Each number is 128 + 32 x the weight over its row's rms, rounded and kept within 0 to 255. Layers, rows and columns count from 0. Numbers have three digits each. The size before them is the row's rms in percent of the matrix's.

# layer 5 attention output (transposed), 256x256, rms 0.0926, rows 166-191, columns 128-191
080:075161000104132108149136180141127120091132127111142093016149122127116117153107150118169113113064099156100107123090155119139153163122070138129093120125108142186118108116104105159118134126125151
111:157126148132135109185140114107127101037148099146150167183155133092118119041173153089153152195159120108165125108127058176098156118176201109154112137176115159101128151123133087140136197077137082
113:118083134176128138128136137097141089149091123078124105168154136138153101087129096132147147144136129146105180131145115148133108154099202100131157111113032144120147164146172124133102120119155173
109:077079029127180106140143151125141114070078089130165102109156145119128113105150171120182121163091039151082123099149118155105137149113164091115136129196079217092109142105108137160136147094125179
104:138080003169095141106111119109168150144095125121138154060121079153103128119115079103083141170120144138119158111110162129156137106109125136171074111118130124087076092169192083135144087135135137
107:209174000111099121161160143082140099069100102117130146053119091168153066116114084157128122144121149125107147147114191136149087159104152173186147186097136141142088133187166112144089067156129137
118:089160146138150114107148089117134141182176216173073171071085156143084128105090127102126122112107136060141128086114097106166079117112068098109069076073207111114135112084107124110126085185119145
095:145148082080122137141205091120139124138109140118111125063120148146158103150045050137084118089115196160144129121113145088121169108116164169132156135144122113108108169127099110109138133155162131
125:077126080093175142084107177139133166169156146156113116068111137111165105149119077129096126099130086136110077170097167117140118125101086140176154071066117138220208071168098137152092098118131155
114:097134164175136079093128128119115165070096139117088078158162145147046138180110140139152099086108116130124157083136132124116108112137104125137099101105158111083103174112139188120117190176105121
094:152135255138158101087167129117133159166135137154075145220136208147157136135116155155111128078132134091127134106133091122159086117107114127091137103090127122120128170088107156075122132194110143
124:092106232125187171077112176129168173124129147150083101195122135102149082126142121094069153124204079172083086145100146145149080069108141105121133067127054088135122088161135132206097133144127131
106:124127229105191112135089145132152127102130139142056125199161164057112132127098144091106146109186105151162068083132108074096146126128198104202104080119098130131085093138108132145109121136111114
111:134134086157118132061188121088101192140157109088103127164124159130159065121167137174048131148109177078137114146082156148210164070117114160105098129135127094103054182178112116128104104115132094
093:107153000172113113144149108112082147174122183156056180026122166136147110101097156121114156107078148078160123157082117161122143110090125096104103114094159164132135096101139105093117075127130166
130:115106174156093125098118037102118163175137097078110177135075148138164136121151135128110116114171120097133184210094076206126092166107092138077144150150172140167145139114148119096115110100122142
113:133116255144122174129121086152143086091111161085160160169137119145135148148122169115156182124088106082113161147133087134137067125119182151141201103175123192145122147096155107150154149167165147
111:180087050104136152099060180083153166127134121131146170121180157102145118149129168102101179130118116087148053151151128134120133083127116111162104136100145160156121134151156127072144124109134139
124:191118067116124084151191145133063167137147134127134188117120152090126106063127120130100154124135145113139125098076072174122156104163149103135139161125199145115100163112129149098127159142116126
122:137127174159108102156147096099117164107144121133103169191160129094164148129104156115125143116173104127131102113116164147092148117133165104114100096151034160090076155147102129169122086176063104
126:097118066116169122085136164173156156087132132102116103157171132107114127163126089099140128097099115205100131058182098134101128144163100157080094090131098126191149140096130153158143172132106128
105:156102118181163100133155137126147163107105135144148152185177198096137124041143130111118162167130074100170110074154092157123134107123129035103126141121103179100085163112111151091114182145109203
116:076141082157161137076133099118118104060145139101142129098139095121102091069158113132154135149148099116205172122148109148104126154094127146037150129160103116137101158087117181130065144203098134
112:153104116142116116126090130104085094128070114077145140161147138124131189105157145137120117093131153172110188114122106163119101178109162158103138155128143157145130217119200190067152133161131161
094:154135255130122086151107128135155062093176144179143115198140153132083173131118160107103168127165114175088151103163125119097087107177140128130105080099113101062164074157145133115130140143138130
116:121126188153146106126194097114166168151172127170108196176145152065153138037133094107128173168193067112169092151134098206129173115140130118111136111151015127095060171110095111157120175179124115
# layer 5 attention value, 256x256, rms 0.0932, rows 167-191, columns 128-191
104:134151133126102125153129122122148097132156099142138178119076141166189146119114181127125144117113092189136107128164047148124109145118156100124106123125119133104068172134232092144127194156172150
118:145120123098100157082115113079106100123157133077124126117185092157123091073135102108154126147149146122146134117110077145154113140096208124143131129082070131130160106158179169129145157151138127
107:114193147115115197148097139087128136056147198152142135070120093124175119113110201073111150148151109142078147100093108126158152099063103162164126106157121192154092108099176145200109132163150161
101:115125084190071125149176136136123145155151141043120151152134101105094132086153065108126081169129120104061155143099156149138129096147138058132121128080108131086087102164154093185122095091122096
119:152080089145104117161201124080117116152081099123114170107134144101114094122147094176093115179140096090163148159113141152161088138128163156151159135038122138172110126205170107154172115096107135
110:150140145160143116137167178113119123161177152136069114138157132116069126136139111101079125131092143131084148141158167123123125184148111093165160109153114153083137077074068123131101119148064087
111:111133111103163156143154173173146120172137149083141173138147164059106108170138097132148067124092121067133151090095124102162152145107148135098153172137158108140129133123084186094121160113106119
119:089146124135207073097153100186107138158089148130107177087159106113120115094123117124071173119157122113116131109062149103154164157136150093171124167127079121149163107173073112179127072084100119
115:077141180148100167123133146131039119084120137107077140099157138117048158157152115079121132072086140115159128105097108166098148104087124135175139129127140182066129146094150125127152123167118155
114:152155186159134153094140130074079106105154138175143137165151114092074097149127107065115112059108186111156112109068098143098156173107135155146130115100142182097164128062121153065159086153114138
135:067138129102148160082124129148137189095085072149138117165118129112146111120041077132109172050117121104026137128115168091150185113116081093141121146183074107149121109098092140196101115130102131
108:156168167098158083144098110115082105160116090196113065141112151146174144109084187075105147079039105200118129102132101111081174139098186097114122097122120145126088117124089118149098109142155106
110:084058085170111157074213102139040128160097111082147188145111101061105111113154136114106130164122178074173120146079116136132133137127147071116108137091073107113109126140154091131201101076128159
121:137128092136153135135114150112146157142189192162051106100157170056118102101198180142119087144156102118132107169133142180071144170105164119092181156133113142130143099170132162142130116126094097
121:145077107172164112067095136098122157075119145119134148187109122077123084123136112143169133097180155111171127169094120176116147124093098136131166190182104083105166122130158087169157162152118122
119:141107173146119107105086080091120118114136184119154091122184141156134110090113151085164137151118143156135114137168040151132064103112091159155186123151146119129137112067177099180141192237157114
119:180148129158144148100124118115133187180100084148092115126128149057142179149165120157129157115122123082105103212151114172123104093126158125121146169103128147151121105101122138134107146176140126
126:143113100199077089181171131157154077114059112143095183138094132085142130085141138145086122106076124141122136122128090137128104149144137162147159144185138155049065136130140124128175141105148129
130:072118152085130163109184164094107127139122095127159129131124136071169111132111124079143079130140091122118148163147080123094163113171117179079071140099109078175171132160194176136167148145115115
135:109172121127152162140061176197144191110123073109113084117105133146085153159095080130150157076100165112072118107128131106131146128134064126118063114145148128102159154120100136109077158109093135
099:196120148170124153110155150082113156117137127121089155082097111053156139093118082154111159088109169139108139140113156150137111139169163114176130107164126196103066103048133120176155110083171173
121:120103142092190170135114161101094132160111092159088109098119158095098085133136161186152153129106136092143130173141135126153126163130120158078122163150086115143137146094140114087140168156138184
108:184148128112164161102130152100082137082137118136086146119149168116095123091179129114168085078131134146158102132067076212133108095105159161176159184107129137130177155105137180079123144171126088
109:128177152143139118100138155086133079084164056120127076191165117189154155144089078091128163130103173193126152113181097109132105081183152088132116052077105154144187117139150121149123086120107102
112:118081140180157170135156128124087157140142069153130192119061129096186089127070096154136142052139101114084167161124148124154154189191090148096083138190121107164096134077132157150161188131117151
# layer 5 attention query, 256x256, rms 0.0794, rows 192-216, columns 128-191
153:217120148140113134124124050146180053091090122137165151177162121159153105140130095117108115105152119135058131131118121170123127147138118099190151126139131109124142142107134105154136210147156105
113:033095153135174139134162182118062185175142134118115105100117108078095168087102163113144149159119110131166102179110176108149154129118153178083085120101134162141134107126137147131124066100082118
114:058107140137188139117161183092064197145111161094133097131108113109099194107106170118154143148119115163156112164137168078150182148121153153048080135161132182139155083161129117096132067090102110
152:125101193157174138111146145112113150131075145129131112172148093104083165138087125090151155104128113143120090161148156174123192123145156137126073082107125167126161066142152103148116137137122093
148:104146072136109095160123131179157126128168111150110127063127177157157077134171133193122115197117107099129141126063093143142057114120111137133169154082095095102094176098138124167136150147097175
100:183093196131146177071151105108146105130089106146175120193135076120128114157066081099131124065120160147127149110145159114124179110146102148150109105164173152133187105144115101116151164146130107
102:116100205153142158118105124154178098108105127157165105180166098139105155192108114076149134061133166141143180154120151150123179128130086146143124103164154129108183117144123115144112180162137094
103:087124205180167139153118126166174091095106119187173087145164143133117130165122085092128134119129132129137200170130133167124108081115081177152132113114136102121162131085136078150147184145121107
076:141152106084105135115155129118104168127099117065086147111122125132137111038126160128108158123141111137116110111103122148151128133127222085112096139124128091135064149152141124126172071050132127
085:126107118182105113094163024075138153126068136163173169169116131139147096136086108098158118117157092160126099247144155150125167199118158148110102107183119176120147205172123147137113100169129125
132:138102044115086108130073173133160162154120153140101127086113143132152146120133123140173121125113108106119080066117114071098164114145172100121112175106122161091091142156070197121141112146092148
090:124147095067079104212082142113202119164156137124089113063093160151132150115162159118126143109125148129098152068097065113120091144121156119137171116054091071097102150138133113161132160143116149
168:130128199154143157119191090106125100106101115127185150182146102130112139098100139091091105107125124141143152211116152185139144154134126160125118069155137145173143121140134074172103134131170081
087:120163114148140104095126115211134148125144104103122101091165164123114061197145120146159057121086142053122122108132099181113135106102158110139098158108127075079114173098128143160130106144117147
093:136156129113148150052066158177104064141174128078106073091148147141112107162132127129140108165108189063142087064171128112099149112140127137130134136065135087121116106113166114102164105107113145
083:135126158108165120155149099151186095130186151105163106121122116178154144108103114132110132186138186124159175155130063133118139180091088183122160059117121130108127161115169059145138222118069143
079:134134127105111127142114119063181185117124088120120136121093129141137084128051083145113130175147100134132112125089058150093134166126173165147123127105067119178124142117114157174080160083126162
082:163129137160138113096210139121097042107141100131157164147149082100174131141142095179088148216133141151159184138125133078146105145159117151087170093136165100165172101078176103137171132119136163
083:117170129076128130132142135115123178109136135108117124145138134136140083109033108149101143151138182190131180075143110137091094176129192193130122118105132165152102104103141091129126124133167138
082:133122140135132118056074138182131087155139145109116086094211130184116107117180135139133123136105151079062138093116163163131150125163127108118131132097144050108137145111154115103102086145109159
076:120121117120125145095126100186077183154123087144085123105158151123133087187108144141157123099161128152144160107111144169121066104078145142187182193160119079116133116132191150114114117124146156
085:123155153151162097121185059136170111128127115122177125117148127110146081126103110122076122203165115113146136184096057164171138154106113182134145094144109092114119192123194105204109136132081147
082:133170132136122100136046072098202104128136173117088102132135176145082159179100144106168193143093105143119157121143100172130169183114116149162132093114115089105117153120151146162098149162152118
080:097174125126126106077165063145083162118138147137146124113129146128134093151138155110112158150168105136117105145126078178163067155117158118166141109123136121109079210151189107173111095111132147
143:079158134078139111169058187149140129082190113148066065064164178083114111116190156105154126118141137105127150148159116077101122134118047154093109161158111107164156099144177163124133077121099144
# layer 5 attention key, 256x256, rms 0.0819, rows 192-215, columns 128-191
149:120164144171152130119141124098151119110078126054189165210089106145072162153141129092091130171111105181130098147161119163167164142129128125171117094070125181107120078174084127099119159122167040
102:094174146089114081147044143127109146136148164130085080067105197132151043163174178133143130110131143103170129087138093090098128119079040123077052128106101071137111174136125134077158105162147186
073:152140131122129114146085106108108142179156200096082135135148144169109090155178182123124141154140130115146174141117111136129135103095046120139083129122109053098118156133097158092206121112150145
143:139127163137131128084124152095140070127127126127167129173157133147067157108141113063127146098167143168140142131133129135156183124116145156156118107154155132154155101197131125086155132103170072
148:114145096118115129171134134137110179144163133162062115050146133104160117175140146192125128158119132119129120094101112148115087114137112091120162182136098151090122159123163146171169163143117229
111:157073159110148113092131148104162050119061108132209151213081118128127136075130085081136104108131107148100101138154157098118156133107145152162112076121166107165128131148128120091063107143127070
105:141092165126146104109131132108142067097090082142211150144121094107116107104150109088141067100154104189138108134119140105146136144111153152165131098123167132172110162124109125094089090136147083
092:111077188095155093149145169121112110138127088130209116127137135113112119119158138082101126118163109175152082163125107144141117148074125150158137121127173145159132185149141139103102115175121150
080:142177100139109145107116099153109166142141167115088165169137098158164159108110088130115155120112143114141104099108108154110137132107122097068085135138067132077167097171111146104116162108158103
079:172069167113163121130118145113091084156089086108176136171115105092172124095099140117141129158100083134078140113179165054097151055132151103161092155128143082168121148073095099094087105092128080
131:135133062127131124160126111189117191119152143136052140072136155117123144153131126173174130131156114101097175111132098101095107093163114117129152178124099104088102128102129153174158109160088149
092:099169125167140178145153110153061176144163155091076124070137124111119109170113119177106130170128161099137157163115124172158112153178134114138125132155133194073125071179125127167167130113162151
180:163106214120148156086156111075108105125108116117174141186146098153103167083094132077101139104131110171127084165136169152162154136141159118149110086150161186152166112153137127105117105118167082
118:103160087073122104063070167075139126110114118182108108116181169150166116136103129133151147097131114114149105033137116110073188086076104122049111152160100158134136183142117162082094180079131139
091:054200089107114121068075162133151095116085142158129143198117127126179106116118100131146112089103153119165121089136118137104125160024105141125109140145101114139123215156113140086125153123148135
086:094157150127114137167149125116172119142140180074160088152053143120167089172164101119098126160130147074183126138108117100127103175053081140112112080039145145124094079150118060068128101145144188
081:147132120119144138050098142113130157133122125125122078118101155095125105102127113142092130125068131081123146134149139111082122135134112098118063139147104123130121059138117091074130101097201143
082:118077146163135154151130153126142066114105146082110158143053139175195167088148189141088142122108113137132086145127132108146128136046090104142125157118106082140098159062150119161134094156115137
080:143101123118135125165139124139138149155132107071132085146086086104156168109157129110100185118108098060137114152133106072094124165077083125105078122078093094101182064113111090119112130106112117
112:098192118092119101075077156082157099081115115187126155138166128156114105154097113146195129099133136167168083038113109127102207090090122146118135132150095129161127191169127150114117171115177114
072:128143126164149082076118166080147153106123098185125095115158110113123147104074140150119137100065156174116111117137113163117166104105147094092134080132098156137137089128084112152122172049167121
104:120131141094135081118114171119163084122149149112153096135131159154165124153147151108147130107125141120145104073134107105094140082032086123088125148094136142124127143141108073075092117105153159
081:107164117121154077168137126118082130099123105084152108115102110086148134125148113118132097179132181069102169103157122063123138092164142152145120136120126141157112112127141060131117111060118093
083:126157124118127125115116111130148073168095098118131106127144108131168127147144105137131099136087170091166121077102123120116133113098134121094109151104094078129156093178038104104077113099165119